Part of a small language model's weights: a variant of Muon for these matrices, 5542 steps.
Each number is 128 + 24 x the weight over its row's rms, rounded and kept within 0 to 255. Layers, rows and columns count from 0. Numbers have three digits each. The size before them is the row's rms in percent of the matrix's.

# layer 8 MLP down (transposed), 1024x256, rms 0.0842, rows 156-210, columns 128-255
095:119147144177165124120147138135119137166156088150130110142124132112087157129098071117133156096120161116137147113116116144138123152110137129147098054131148143081142158124144118120151114159117150149147120132142107129157123132159135086125103136150131163119130180127182151096143128118127182137149126122151156107145116072155124115146160141091110136103141115118159106143131133101142150134088
092:103141108153071148170149150106141119129102144181132105128135150099081111171175082128148140134142106129128094131144140150128112115146096085110122169122129128159118119112128092146111136118125175113116156119163129132116149104134128110147122144149131125096139085109089134090123075092127136097134156084123231107082117122135131126152131121150142122155129129097137116132122141157096081124088
109:122122163119186143089094140093096150136089143130156129118153112090105159091122157105074167088142103138112102102157084115095123137167092107130117121148121108106139113137151158134153116125132119125153063141143137158140121140164149132112141100103119115104128151119102103124130159125148142135150128082165148116143122169126127148143132134144095146136153122143137160147092091128095135132160
110:155126159111121132161138169096136146086078106135120143136121104153078144101103128117107112100139143053115102093146104153189135160105119098121132105121141100174119139168137135109131114174100139099095139157142162086142140122096125103152157157148136099114125141170080119113169113123150145123135124141127175116119153148120125208127134137127128108152085104124121127107150153132126133109148
098:109141155165148142121125158140133152145135125120153115064120133122131114106096125105137071101141138121095098162147175123148122135082118093139183143142091105084130150189103129113098155080133108139112123162111148131125143123137144126123160119148154123120106165128137088147135104130148149119115117122144134110119131097158119127108120175115137138115149137147143141090184136164125112158179
102:137128119145155147134138148087178105118088138101124162101141120112128081142147104161129140110159090133102168141139167139080117156131124111182116157064159147153121117096165136075100129179145145128114116132127085087119088101135102119120146132117097114130118137123116134142158133117135108154119139141126091109131109164141161158105132084162121130131160148123114074140147109150159132142131
102:145152162124113142086150105164109118090132120077149133130137149165153154135147135139105117104096137150131085120128156143160154116122110119144132125119106118086128139135129110125162118151126138155101131115151086130161134119139111140120114114122178081143132129140152155092139126125142116109061135170130153126096125140133074086142124130173066122141116171180127149139114123094160147118110
096:107166106155161136116135138078116162099126105158083113112106141144097152097112139128117100102154133115124166135116134133128175131144144165142143125096132129099121077136165156147087121166137134163100117055119129127155105135117125163126135126105156156152149152114114096150107168143120099102107128113152145095117133126130106135109132141106155110152140085101111097137083138157143129068159
103:137164110078124138160124098139120150123134114148126112134135164091124131111116111119126128136090123160119081141135192134128103099157106182095180133121112151140102068171101163117087121112092113138131122131118138142158107133124150159116091098120107169091134148168133105101128138097124133104180138137135115110136119097163152179123091133113138107154109127143112098119125169118147106148141
099:134163109139144104140162135182140113187179152126118172081110109161146130179100149137122152136132124120128114109161140127137183092156136169148133131112074138154123125182104150152163104122124119141101139148143113134133130198140128064149079104135129144113109178167108105145152099129153163129084147125112114139119095155113123120120153105102128108084158112089140130121166163116136147078119
097:114150123163122107124114117166086129103128099093139137118115128186129120159118130113137140145146149098109117118122119170154200118108123123142109113160143104081102153144116123115162117154117107117181142127159126141141147073130109140121104130119136131144089152130128115145103140087116080158141110138074094212104120159126138140142141134115144101186131130112148112140087150140132132116128
099:122145144110129074141106115122099170116073083140129200129116119144097128122116126125133132113121119130120156115112135097115097118109173145161145143131106138135202101121132152124114141137091139131151118125145161097124106105186139139187120123155149079114150124118090123160152094162152152096111128144157125121084132090121097097126127134165140156120114099148148090165154117161147166132151
099:100148132112114112103127160149146104103114160117112150140109116064119114109157167149118135145126131128128117140111136106120185141126143115157126111176155113089138160155134150172114134149119115156087102148098128165105134075136115149097113095094114111101105153136128114126094142145131112110138114142121159145105138050136123120133134130131127142130138126178152147141107150103126096110184
092:131115115141094127157107062161147133071079134120094153102141154138150089102148150135096160129149166115139162144133143207149143102089092135078128127119144150153121120083157133102143164126145151135134120067138123157127102124107099101119153123115086127132119109135156101134117157089091126141140130102119136133126152138124137161118117157117129099124143155164086123136109132090159162120132
093:109139087137131149077136105094166124106151109153143121129161123094143156078138143128125100118138065146088128157121098137099150137103126128149206100096119127109138150135085067172137099140130103096134111090128142162126158101129123166158166136148151127106127113132129139148120109127142139118136144089131142126106111100127167144111112146105146098117159162120127100146157130098148130158139
088:140126087141134113103130168086115168190191152117114124112121135159138127127109138111135156157121093181110132132101132159103108120100104089178152104147153143175156155140115120148146118119154098159141154093153119117140146152136077112102119169124125065097133111164153110118146115118064155115075134141108158118117158115106121096123140112125115124121107092125135118121129155154132106122121
084:126121131106147127090132085180122123126126117142087163112124126078130175176130110152129141118107159131104136101159105106124160132123092155109130087162115142114162118156171114149117144104116121128132104126135144154089127129129129134131081102134113111138121110100143105114159112164121135098169156120121087129135124160087106096166138142132139057136174160105114137158121140085113133100122
105:124168113163156122093103125147171146145146131146128136106143137162121120120139133135151091105132078101100122114148109148108155130137126112099160159143148118109147106103129129153047098129207124081104132128129137141147117187122140122117096109110149145147131201090123131113126171197144139162146136143120109160111159145138159098169117125122138108128124138104084121141134134097129088129105
101:108132086167134153148103084130169132129140103132107099140174088135146099129139128148103136138118129125145149160082092161098123144178103117119133142066146149108169118122130119105122119071178111129128115161174101121120147100103122171140139177091124157131132155124125153112120111134114108115117173149138117135122164093156091108132097117117147142095133111112119149098158148114153128119125
100:153136166087133144145131118080142134163120109119107160137116187157150168101143159143091142092119143137118139123163092138128132164158104134095153125112098089122154138117126147129082107113124076097125130105110125175148114134168125133120132175081125140115093149172086121097103113131114136115121172111118105163142173117148141139100151117136118111127117105135148130099161129117116149097161
094:131101130108135143134116142163160106137182123103138139107148079115129112172147148110159169136127123139102128165136091136142179122150111124147121127132116157157136138129107144152175123118142113109146121143164099105123105136094141136113141119163142157145113094126161140068071144140165133132091119138114136164096143095096102152121126119150125160112159128075146172136072132143127113154101
101:124133119085145152124163118177125132119105076130131151189144126089118146136120150120125140114168120063165138146123161145109162124126116092151180131116132099107169124164096116152122151092116109149157183103160152167139129139152140157132174112095147129106120162101131137128061124118114159114126083111155089093106153116141126118143109114156134158132114164115062119132138073069115150168132
095:097133113122099171107111111133164119131089088114134165102129119138131095134142154126123104113123142141110094138097158146091112115124157137107113138113146142119094102123148085179117121125150121155144136121167125207056139109125121140156098140129111120169124098136103091127120152102157149138134138147113163130090106183160127131101095158115102167084126108116109164142128110145146129115117
105:131116137140109103165105165147152096111173173138151147076082140140083135120130164146117161120123090157082178128125165129103159126140101147107124146085135112104152121111137101123108127092120147130131147163111167121131146086129141131127091109133114128073126148156149163113135105127106124103127108120127106132167096128117132159133116112140145139116146160088121089124133137162135153145122
104:129125138159082115115099132155122137099167119151113160154102125090073109125166169126123158051116133128152134076169153101130104081128165161139133141080091110138132099139142151106118153138126121130163106136103166171109131156122158136121154105162157128085173151114098130122149100157150107106137125138087081142113123119132115189149135124088153088127119135139128139122164111172102145085148
105:120089162098086104197094170153154128138121180160092170133133122108164111139123124139123087148134144151115138126116109135101092059142121129119141123154106143153140124159095135118109116139124093116149151148166122130137128108083120130134092137112139177102119181160106160125126102119075128113149158130117072129167092121148104131097110131146102161135095116151148093115093082142083101098144
101:129136138125087154096124111125143133131116139175134122138084159123089150141189121150145161116108131162104107132102187128086085160147096106113119113124147128143111148152085145103145165130147147131165084148153109171068070129164139155106126122108137069109159140110125111165134154090137131106146141121102113102127120097134085125097119150133172134093128139132130141132130106156149148119134
101:111106137071155080130133146128124131138103193124118133127123117137176145136126125083184121123143138118154099110104129128098164108115127134096141067095104122139097119170155118142157082145120186121111143143136135119130113106124075100112121171125124146110120181111130088142122147134142167131081106147168086125126114133145143123146145130123135170133155134145164081143110089129101151138107
106:135135130140110066119172094143127129142123088161111149115099138117104145147113133145109118135151132099106074130132130145121133121160142088113106156168146140082125145088109099148130061126089180166172084126151172117131117108136145123140103154104146122129133149119102121099152110102153169114058139133117133088122123132144125149151184130159119135094140136104143085133151112152183129111155
099:152082117127121095135140129116108134122111164137171145108135089099097141137144133110119153118187147120140125102160095143124118137094143098127142115166125141150090154107137092177112156159113151093148147166158142123097139129113092135128127135149112100146102135092111151127180145151133124152131168136124118118111126100118138127099134128093123107158126116098134156143167163123150178170136
100:146175088119162088106118116010131136155123154087135103110127072122121140157150132171094138085104115145103141139154132158134111076119138136101115125105123128122118159121144097154145103103141152119154139161099150119137118146124117103142099127118102093136120107114118131129112164171131132125099116140156255104132123135120151139139129175136135113124122120138102123142131131133100148128123
102:114132133108137151127105140083153124111125094121148139141162131180125138155104112116118149173114151089113105182128140110151082116144155139129110105129133135097110152144085144080128099157119083167159118113101122127122158107162142096100130154127142163128156148137131094159165136115125136151158153086085114091122132034112116143121128099068095099133144151137173110133139151128131150122130
112:164125126151140115075100105125087160106105146135098141135139120127096105086146096158143124143090116098085118175132139151135147126132127141132103120147142155124117097143144153064107144203082125108105180100142134145097162116063084171128133136127109134097143119123117123122145124141134105143161126100134120133153151140103121126148138135138135096115105131112130136127147113170131109146101
102:194124138118101123102125084105143116076089122106097146102134125129087153114144109104141089118127144116141125141113180132128137135139151128161134155108143109168103153153153135102128104083142140172128076118140114173120146079113141124211180108182146189113090138128121141138147150136121131143126146129134143143121121142106105118145155120046123141102109132125153128150123098130165155127134
106:124100073141114111142132130135136116115125110123155094135107084091187173111140112133121134129121113111115108131130160096151097169152121119127129140104149053155130138132132144102127145132172119119130151118133122097098083199155147141125132107117119167118092175134107126118124143102144113116123128142134149105152100125132130112140116130121109102099137167068145110119105115090164090152104
090:111136175160116092157130142152134156139098167126154140100098129146110167117159111157096081105114156142126152116100140107160155130142158131112119119131123147135174110104147055107155107136128149097152108123123106127122130137134163125114118148145132138150171102191124080121142121134159163121109134129152132113166107115104130082098151150149083126179169079144135125134157090147111124092150
096:095184135108159149107147156025125114150148115107103074153162083158163119133117159166129138120132146189132108126124138140138090162120143176180160134177109124140150159121118132138120130147140112127115155117106099114141106111080139100117140137143117122131145146093131076147116118091101143098119123111107177146105128122115127115122161084126127117112108131122168150132120133133150089125157
096:119112134138161122139149152158144107149128126129141149142175119148169150126093134101103137096179104174093156131146112167108148138122096123115093146101119158096144097112132070073125147107124123119127150113148130091137142094126122129119147167118124133176133148080139147143150146096083126121148130095150149156137126163136093131096149096104113125134137101098147096120081119081163126127157
093:176116120141136088177090158172120133143155137100135135160129139153125109147162143121119121095125128147140088135099154118125132132115105137138156119108173148111126119134110091136089105128126102092090146086096108115169118143107139139092106122141129075148129134115147103103125112094107141118150106141125132145162137103089162137131134159121067128125128110121121161161170106150143127128163
090:139120119139147116131117092160153153139128096132150163134126113116159182120114153127150154052106112149139123137140082138170117131171166133145134163125118134134146146125151129130132134088105131117142091101136117150096146147149139105136121140108118096127124135102128155141160093123106137105172173145144107162153062197137112145092146126096125105134119190162107143141121103136120127099079
096:148128106131131130115157127107097130146103075115112144122129125134127083130146143121159159138097140145130154125136131122116165142143168181178090141128088150111116153116130154164119123100132118121125146135084166078072108183118112140185109124126120080123136114102115119141175144130148188080092137119131157144086135122129132141104098114155145120135127138113144130137135150132115100137122
102:105149144150123118154123135143178134137103162115161115098091127154059120135145159120180105124117129119133150097146134142146146143168137121121161153125130117116101112169127052138097190121095133123109111116170097121170129096157137148109103146172139134124065102059130109144140111110145107133131090120120133127127117135148140134142150140174099117140144148099126122110109117138159183121104
101:141141165097111134146124128117118158076088131134116128136091168124146134134103111125117162168136103145147140124173137120137139132135119103134069152173147106166150146154107105121113085140152150111147138136152145116114163120153148154141107164123134100158135126144134108147111133138062123085095122129134115148105095144190154137114152104100157148098170131104145122142078104092097117124127
095:173160137146153108110069127150122088141132173161100101145129137143089081115091168131146126130145145148138138118171102101132106120129098169172120119121123138151111099139146155125145140129116125127082092117142170135115135147171094124107104130094123147136127113106109145101147148166094109152144144150122021146138158141138100120086152151166155144096129113106153128160127126114147138091144
107:135122130128109133181128096108159082127125102133123120132168105094158089141159106183136120109120134155130150155141141103144118116145156168131116130082106173140111157135094139134095092188116121131151123140115125146152128147149108114128118153120123126097073101159187095146137142186098094103142155160132124130111104137108093083122125166113167078122155118122158140123131114120104096140139
107:124149089126091118110121142138124122114139053141099123158175135138111135133171133126102112143123128110121134143125111173120117164140114124119088093172148165183165136142137243128108105145132104102132141095142122104121137119126153098113177122158123123136143138172106127162178140145105139148095124121148114113134113136096138088143110131081110133147137131141131118141184094126123126115169
097:144098113130092123114152152177153120142115133080106204118169135135135132077107122099118129151144136118115130130117160142177090125118105161131149154084096136160143124099133216104117105110099125130101115148150117106126114115169138150146140155122138166113116120129172081153145120127108139123142107120117094163108132116145139108146106111112111164132136134128115107177095139101116143118164
103:095134146079147132091106114117114144129139136157100137110132122121075101152145132133085142126119149100129121149134083103161152099113141109142112162132139098127122105108164115156126111136138096119159142129111145145117142165097082155110128094099122133073131092180103106111204111160132127094098179094153121175152144141157137120088172128157127126139166132125144125173103140099141144151100
090:147140149078112133154131150065119134133142151123107143132093136144142144165134148114107152129113189115105086145099135098117129104122159176164100122108151146133163157108149098122097112121168119141167101087111098090153133148126121157118131140129143105093138100121165159132168160121112144137119162151140105096123170168139100093115142177121100116104127132113129132127138153101119128192068
095:150143079120137150136123105099106130103141148135084131152152121123181107106127140115143107136120149125135155155120095120117133130141139130095102101155130164112117141175082139150126139131084103122118063084140157149097114108143164127163127136176145144110135121117107103143154158139141092155120142139152062115162137157147114128154075130111131155106125130169147104105104101115127133092110
099:104120067124163119129134130108141164096099133132137148163113131100113135109142122082135105154159112132085133149094131114129151110137131126103131118094113109138146084137161155111100166137184126090135118095129158152165141124100151120130122114119129163164080145114144139144106137165163124149116133085131108083124143114141114113140117116187149082133090120086125146119138150078130123125101
102:119130142152131143192130092184142136102120126116133129126087126137157150116121112123122150125101144120133108125139153085135100131128154101117165162129082109105149147151137219127105168139139132164070118161141083131131166128111175109118137125149141094147135079155102106070143149120129118145125109159147128140134123121132093142135120167139146100152116108102108147133145125083118050162118
098:078113154117145098121099102090121119122125138110105158159111138160133133111138132125115111129139100185095129138135147145158120117161112127114140182155132134111132109127097096140187109132120150096116167107138130119159132097140153141074153094135137116153126138116143126091155150111109181146113136144118029113147104083094116133107112112170162128145133151115132105104107105089123136136116
101:102140139089103162159121098119102166086144098152119134099139114132115165141162085114123120130118153105103151113148107137160121090100162146090143116120106105125127136076132118119169150118149130147136065172150177152142133122150118124089092125121160090116137129140117133117119106172119116163118148141173166160139148108106125147104152105163105132132160175143095114088120150164154148145135
107:165159153125155058118127081101141121192102098128120185111160122104114139120114143134129091142085096156120114155099106119091143116099126153113145136117117188092172117118084148116154121127135158161111091119167080127120143141131082125122123119115148130097146175142154136112149158153138159142126125076114090120152134097124156145172095138151171098138127136117147136132123127132166142115099
# layer 8 MLP up, 1024x256, rms 0.157, rows 157-210, columns 128-255
101:150122153134140091123131109133140127174116146078129112124153111076116114084122154166118123125103135103131126119131120150150118098154116138159109120090129160178131178136123098141110132108171097110141133110136117094145116143116109114108106136142152166165126162180165142139166139105095057165137090113148208117124144136104164127119151132103123127128129169102109154161121149122171152110139
102:107147131121098154116121115130088112202144133130176114190122133124118123149117101131110150138150093107144128135138125127091160098096139145123139105095131148117152180111101142135105129156152117101146145148164124142118125083094162153096128110135115121122105178121093080150153135132111131149203133127140147106115105038121158139172116121138103132110160139133088156117130142124130139118117
102:146172132122121119159149137095125121152141070143140123111105165096173087148087133146131126173109127090121142116158119114137117129103135127102142155122093112153118134115135115124103124117116172081122128128131087121079134096124117106148128138138162140140101122110138172078110134126086141126110119124121142116173158132170157124096144130115129123128127131144146132181112153148135130093130
093:109153122144154146096121140099152128117130119116106107110141154166102136146098148146111150102105085130119154171109119156100096128148134142114114114170112143132076166099102184102153096148127122154148116147136092122129133110126116110160151075139069143114101113116117099148125156146154139121133173131150143100141133140100152173096136098169139100126129160100102088104136112080136133141133
099:117123136094109118111117119134146127150109108141130138156172143130117119161102094106104140084125140117185134140182131165099123136159158128167103079104130120152131141129094114085129140130131118106129143119137101136102113106100164069177101126121121141127139082125108096148138147106167164104062096136172104128125132093122161123160147172150134103157113154129180091111141142128112146142170
098:093105133155142111130166101150112137139131119080084108141101146104122137107099121142125114160124127133140136107140107068131152149099147135138137111110102132099122117132152133155112135108083144154127132162148104143142129121137188162138158122132122162113128112159135146142087128106134109137143139141150186099133123096160147108116178156157133144118097157139137138105131138159127116074106
100:125112077141124124095123123096132100113153122134085118082164128083149130147129156129164110138069103131101179178123118128124074102140081117172101110127142144145091146154139123140122159137073150174157093181138125136093156108099109116166145146123118183201110110118127138098093134097133094107118139158126114160165134154133123132119152119115106119132136147124119100163151105092099140126154
101:127121164082120149133123164160130131141077145139158111163107124098148161136105129125162151139129145110125109142116160107160164090114125160124129087158113154112102182116159121081129099124105139150148140122173150169116128140110147113162116121146131102153128132127160103103127143143132129103119160147116138123151133078106167140111098116089100150153139097167149139080172105104110165094107
103:118120121146101121157183092152086186150124168140105119150110165164094155127090201179065143160146136123138131135109127156093121130123121120130138113137123129133156159120126096141158144124104115124125161122106127080143115142116158096151114122170113160116097160132141145110136118108160130119097148154131115131127094134113127136119166122175101100115138116126106093156072128115133134095113
099:143147087083123151082130156125127121126115090103157096108133112110139146183092132112124115114134118139121159139126089142113112126175135141133140118148146141134177151121150105135129122103112097179127130075143147143121118108170115116153080158087127137140146093120106146153119127137118067106137148091073167101080153175142135169123103147148105149092141115172127080123099104161164103118116
103:127098130126145120174176133128096130124111132143120138143126161134131128109084148121129093098155110152092114143132108105115139113154163155110134093137158110132146105119138094115150111107105188141153116157165132136143111152133132137127134128157120162132096131130144109160121155136119105140125143155117071148160100070094145081104151087102114139094093124149110121119124158104121134109129
101:128104111110115130127148146161095108136133156154136152111117121104080160120108091134142130127155118079122135133093168101122181147122126154110127140114143133142141124080155137141108123093153145085146118145121132163150119105088154112147103142094151125146114191122123099185159180121114091109107155126112123134128140080148127126097118151111144153108143148152140139142125138132103123139150
099:100139165121126172081138113126147101113129132119077123128119152122139093110095135117114180132140138128097160148160105130146153073115198126116060137101130114096148132129151085122164105114143110123110166104138173103170148085125101147104109148104095140148106110143170161139137133102131161118130113110108114108163139115084140158160112131170119118135168143136125129159114146109152136155164
097:147130157148142105103123102115090091106120130094053125133117144155110107111160129119091138137164118149086137128136151130136167119112165098144127152156091167150117117136103117123139112113118164135140149137099132100143153120154167095132146113077095134093089103149127149141117137145106178132183132130124125139106130101112172124131116088146109137073136123129090127123180172131150135119136
100:130076120169114161126111127086104126152134118136145118143165116113142160156158137133109123182112169147115076162134100084131092133118127111125146107102109123166087159088163098116156141146125137120095134118121084127108149093125150122128152162183153159115104167122114154137116143129127082127140087110118114135095128066165165129092152118146157103136127131112089154127118127094122203133116
088:120067118127101129157161151136156201134103155108115099083091163116139106137114141109109141123146147101122097127067162134145135116102153113107158065108109126105093165111115136121152135134126086145108125103100136124096138175123165111160105076087126122130146151121124079129124116110156134088173140120149113145088138154162140140164134079152153119117106101127127139145111120170134096120108
104:129163094124141104133170147151075090187095099119098141109114122167157129133132101127122080105126117094098185132140102153173097156161138151161194149092178107086132111119131134110099142102129111149138111065083109155125130173133130126122166132141128148162155134119116121139135149146077152121160121131135149123117090139122095097108094146107104108123145121077123166148156132115105168125112
104:143129152153118150115184113127111115130108160158131096134095103129131094137089125162099120114117159138168085127143070108103115124133176161149125136150142137149116131139145143103144129080122162097118122174128142142125117122093151141137145128124118123123117126072147092166105154174118121111152163136120115147160110096126110091099081089152147126156157107129121172149156129134181149138139
103:127103115094122146132097140105121098133157115127132147144111139079140150159135120101113098128106157120112147149122128125155130091144164126146142178083084121112135115126094132131134100120114128129142125118087130132149104137138129150103137133099077131140104114142175095161113132117104113112157119109118100101105127109124129138122132146108078143124165134116090119094101107119098085117177
096:138159102107078157115148174089109137100118117125130088120104117163129115094120143169140138102106145092148127145128133116081157127080144107173134132108104146097116141130136140114162137152114134117182092080126123131121126110154103155115148097107132122124114166130144155145119107126105082170136184160138138090111152095116148153140162128136165130160151116169121095107140144156108148154184
101:117111121117162099107145114135090127121137160100107133158161101121086079121121142118128147156178114125153112108120131128116141135159155073107134125112101127115099163120124160087138136123096121170103133096121111139108111134113178101116152136132116161140115174132156115140091121121121101113137134103141152167132159120131138125136103183122077119157168109170130159109135102118109165115131
096:134142144154113155121144109119128106128116165123126103102103181145107127127102121120081097143102101077120108176091155153140138137174156163099106148162136123156128169161124132097112112144115151115114117132157109140114080144085143143107133088139107132112133083114133146141196140166142138107119157152121152123117150073138139133107107128135119102137130117156139114165128159113132095106175
102:147126171096187122145155112136141103156168139144156096137110102138135130141150143184125140133084101132097187124152098111099148129158126136136143149149107106135097150121131133130153110099145127082116131118113132144152113076148129068139099122164098157088100162142143149138092106085119128083140141133149120151136078158099083131140141149083132150102115115105050129118131169152139141132130
105:120093098113095129106115133094171147111176162152154124180120124102155114110112142128140191136109114099149148131138110128134149119097138102176115101137109118140115116121139145106152159142101147099103097130154163179133162173082162121112145139106163144080130126129161162172122131137096104112136109091143095134126146094108119103154129121099163109111083140143110136138121124137097165130109
102:126133159106090143136098108143110145155093162075090132127130104134110142118127070151091091156123127130113161182186117128146136101138133174120136114064126116165139138100109138125115106104158111143157174138116137142153137122118113123114120161145160136122129159136122148168137144091132118135115132136128092149117124111131112150181171159153098100110122119162080135102088137137126093110144
102:145123122105104149065116169090143122156088134161167143120132136139168125146155120089128102154115103133136149108152118077126111122119132145137127107126084119117154103155136165150124138134108133179126181138089116147111151152137174126102111107149129142134123112104142184126140155093101107169136151135091082129134081084099095132122132170128142131111111082126098117163144137140136134092121
100:102192122068130144146144125169148098140093111092083142149114089136152129118160165141125137125143149127111126098097122111110182125108125130131129103166131158122123128109148086136133154117143105068098117142130117106071133146117117148164122128111099170140158154128136135127108132157112130082111120134108110142145145158148133118129113125126132170180128146117127089147159136111123127127151
098:115100129125189156143126107129116120128101123158138156097103127112149093111083120122114166091109120108112167121102144134154155125137140089166135155114124121154130130130123115102151153158147138117102147150159103112093173117121131106137122108140112141089120159119120131156117137146142112119131111113141109120159123144129141140170107161097142086129122123124114149136188148113111137165139
101:147129130149156098105120123102099107154080107143150120126123100093094093116124115155082103116139159114136158175165097141161098103124164168147132097174124135105138166089130123125141132131105131126089158149164104126141096118117096140170105126098073145146143129124107134102157131096139161074181139099137114168111148161169144143118123155163111151124134132120151140142127156163194143171125
098:089090129116161111133161109125163126134132111119110128150077173143096148135103121149144138152139134149098149134096126158114104156108171096152080129137118124125133103146129123107127165087138134177149133130114097105122143130136165151131096138166114140139114136109141144115114127107103166129113120115119177121172137116081138148099066121135148113164129104126134160122143113091085116156148
104:148136141117105096111156120097130111146132165122145085131154123094132110134108110107083194148149102129103137096127117124140120122143124113123112159104124119103144139173166145109126123210109111108127158086133176124147170165112111170112096134103092123165148114094136093111128093158091140082157146134118106111124132116107115143123110133161127096125136136132141127158144138159076126102142
106:138138132074107166162125107117163089119090096166149106112094121118122165103106094135142127140115090126143126176115144108128140150106141087121155147118156133117137161110121094134106168144191072123113187158140166150121116112110145108067161132126172148124136158063136131112118117149150108082146145135139145124107134118099106120150143117137153096129140157097112097123137149119153062141116
103:181102132117133115132102127170127106087125124098107093129103084129127096129150133105122124131141168116132141126112117120145157118151108123143075158137122126149117142164160095170193138127140113115140107147126107121142118119074138113123080127104153142113148076121133106104127127140130168133126117125098144133133153148134138100121165090097145091129120113166182089127112156123130159152133
103:122137114174096122104161130115082125098117113168128083124149060194108085106139105119122150159110096115104136116134150119130149166121113178146117129115126137108123111149121144115120115104131175131163136132159118082123113138106129098127113159125111143134101124153097140164146158102108141153137134152113081135107110131114161150092102168123077106110175171105134146171147125110064151114174
092:123157180104096114141103135157127096120107126132097127113137117114132104163196089171124118147099138098138160141107084124109133110146139138152140156146109106150178116140138118164117136127149104131138132158098114115115117131133156165163088104119122092132096141126111121128110119093125112191086155124180131098098123135165108112117132157127129105132161111121125126129142112151118097111113
099:171115151108159112122136103074149147123136163142129116133118141124127110127143141132063144106087146124129117115118131075152071107098123131135124136139139128139160112073149123114084115102137114131140136149152160146121127096143129142107124140142096191116106128110148140103153129138118133121126108120093111157136161125147141112161097121096167114129163131154138152168137134132161130137164
100:143144157116123125102144152095125137093160153152153153099130093100103155148105147128134101118100097162128124146215100109099145138141127096135093161123127111169104108110156139169142103140119084095139126095146108140118148121108094151152131109137122121111091122116136103102158159170121145086111125144137132147128143079119117171136109153128114131200110098124093129171098131161102082153138
098:146161131115119154070145134129139125111133144189073088119138119125130125163115128115138144149106147142116103125127151092109131176127119147088094083098103120090127088136089135149138111134137148112131146092163158161139133170099088115119120123115129147148113148077152148161105152105123145153113139074123119093126118155086098146130188130149106103116119109131099106160100138154159115154136
091:107124099106139119151073103144099109143113121131141103130163113124114153113128102142084100132146108113087111147168139155149135143156161131091102111135109142099153138132075129138093139118081076139116101143121135122130127165118150154090150160141126121155152100118106098139140118131129176143160074165107137152071133133134118119147105171094070139115129156144126133109133161165142148126155
101:156113118110155122069129147091130159139100115129114157177131114143137110091133114088103108141092146139160123139154113094132091124157169167139125134132135111165132114132131127144142136107099069101107130145153123138147085110118148126146106118114116136153126140140108121106126106168118102122123103087182136149067129134123119142129087150120124134151131172148148156126118171140104106149070
099:145095121117142142157147101113149089097122153101094118158157132107159101100123103122128113179108134116107136140092098110111166141200106121129150150168147125111126119112127189159131134183108106128132136091151107123121161142162115157141097120134177103123132140110104165131134151113134104118140137100138118113118110129178144159094109137140120119146160140112134152103135149117120117116143
106:103147114147119144145120132131118069125147162112121182134153098132111139116135071120122184125067113107149152102125147168119191085128149121139130166156105166128106125135148129152131130095123100174153064155140125124099148143112160140173116143121146132140117109133116149115076136160138139111144120090139144132143124144101115140151132114103113139135136134141110133127138136131103102111106
095:100092163068122174135165100114170151093125093142157138135102111133174110149121093156158117096105127157144155147114153156099128169134127143118128144115123114101123120119110107155147101142152137089147096157169113126111162101103159117142122095167143112084122175142146129142107152086150141133126102104155159064118106145131150081134164144084147138091133141122121149152176158135112121147137
104:153125120133107118174129149116102128138110140102113104135195116115170102109144115118078158097126117141137138132131117180135116155104154118134122121111087112123139148095126119148120139127091130117092123130099119199134127131109101109141118132108140158142093079144104089176131134175143109103117130162188097106144182167088114126136127117143169124099133103120118145122117142102105159123136
109:138126146141115072065092110102155104138144136113135133147109082136120142148119156092093138152115120100133105113154120163165122178115123150102122124117133114112113113096162173105105147119139097121139127196131144127096115158122134086108111123104166117132149094154138124137141117143151166109129132138161149153130112096118116126134115143192140114147112071137133145137139118148094157106091
101:147180142113103122098137113115122081136118125097109124114162113123092167100116135159138109089099085164163120159150170122050103109130145145084120145110126109134096129127176154124113125136098142161130124121155152174169114124154125109184177126144125186109078118114133087127177105109148142109133152164119147144148140101117128121114069100094148154150193082118137140175149141120158115106121
106:105131081093148120078114117098123161101135138130118128136161175138116095143133136109125156106119170123153135155119163126125206177103090114151154107117140149102159095119116133110118153110156135147150113183057157134102148139127080149142154088119113167098140133127121097109151131139118142141136134084150134102118164100158134147086111115110109129123140130111139127122147160125134142148124
093:117100153171163120140128075132102134105139125176137125137136125108142136118109129142121144140138100138109165139198141137131130143092101121165137107121083089121134108179121186120144146134077157126122124171149155155070121092127153087134129097156129099153133121100140116107089107107206122146121090124113122157130118130126109148117143119081120111124121108140123146139151115131102100078151
100:142129117148116120117118123093109087135128135167151134125172169137153147102107141133143159135099166079111123114134093144142126124171102134117119164135084163098074118108138110096116124137111139124135152141107150126164135118152098151159198082144134137155142102079130141110128129121144137148133138115138113131146131115138132091143127120107110116140158161145104136156080123164091177109102
106:134100141128154148107140160146129100148130124124140108167121149100107141096143128116152146138108117138115113079128106133071153100113125149098160150119107157085125083097158149145132105095106135147111118123125125144179135189115125109139121129143098141138102100157131136151103182134107106103125155171140091145181124157106098106121104113157119114151100151106117064126155137139098069144144
100:132123114119180106122148150118101128134106112074110114131136084158114149114112118142123173121102118105134129111084108113158161118168110141147100093138105135106136169113135133170086111118139125142146125122113122100137120143091129097106131133108151113120137115168165139107092127109150095142115138099156153075096106127152161160117095187123121116093098122081131094149162177153152106176115
099:118128137156127129108105130139129153124159164163127122124151080180125149136126116129120129122160117138135135126135101098097123139109145143135118165136136134142144144145132163114080084123115126136095184124100110166161132107120122115139121130130186144093112114120172118143156194124176135147096138112141090076116086130112139091111096111130121133144110132100105121119134134139150153143137
098:156105126170145114128091135095160161091166114129159105090140136131142130143137135144068122084151119085130141150107115108126133124113136131102167136117122093096121136111089112153117101162090130161106130115144130085117113128118090156144095094141138154131109151130113147120122151112122142136117130142113102139108149116177190126093121137143137144162131154099082145086166112103145115132129
099:145148090185132083135135144112140065090125162134091099158099146127137139134130137083097140128148079152112169159118107130131142119124107105115139110114129118142106147094121118141128160137106102118177133133125089097151172126157132144123143171145114148122148130147152098107137118176143089125137146129126128139159138109111162129114111098125116078130095127106125137129180174142132132152100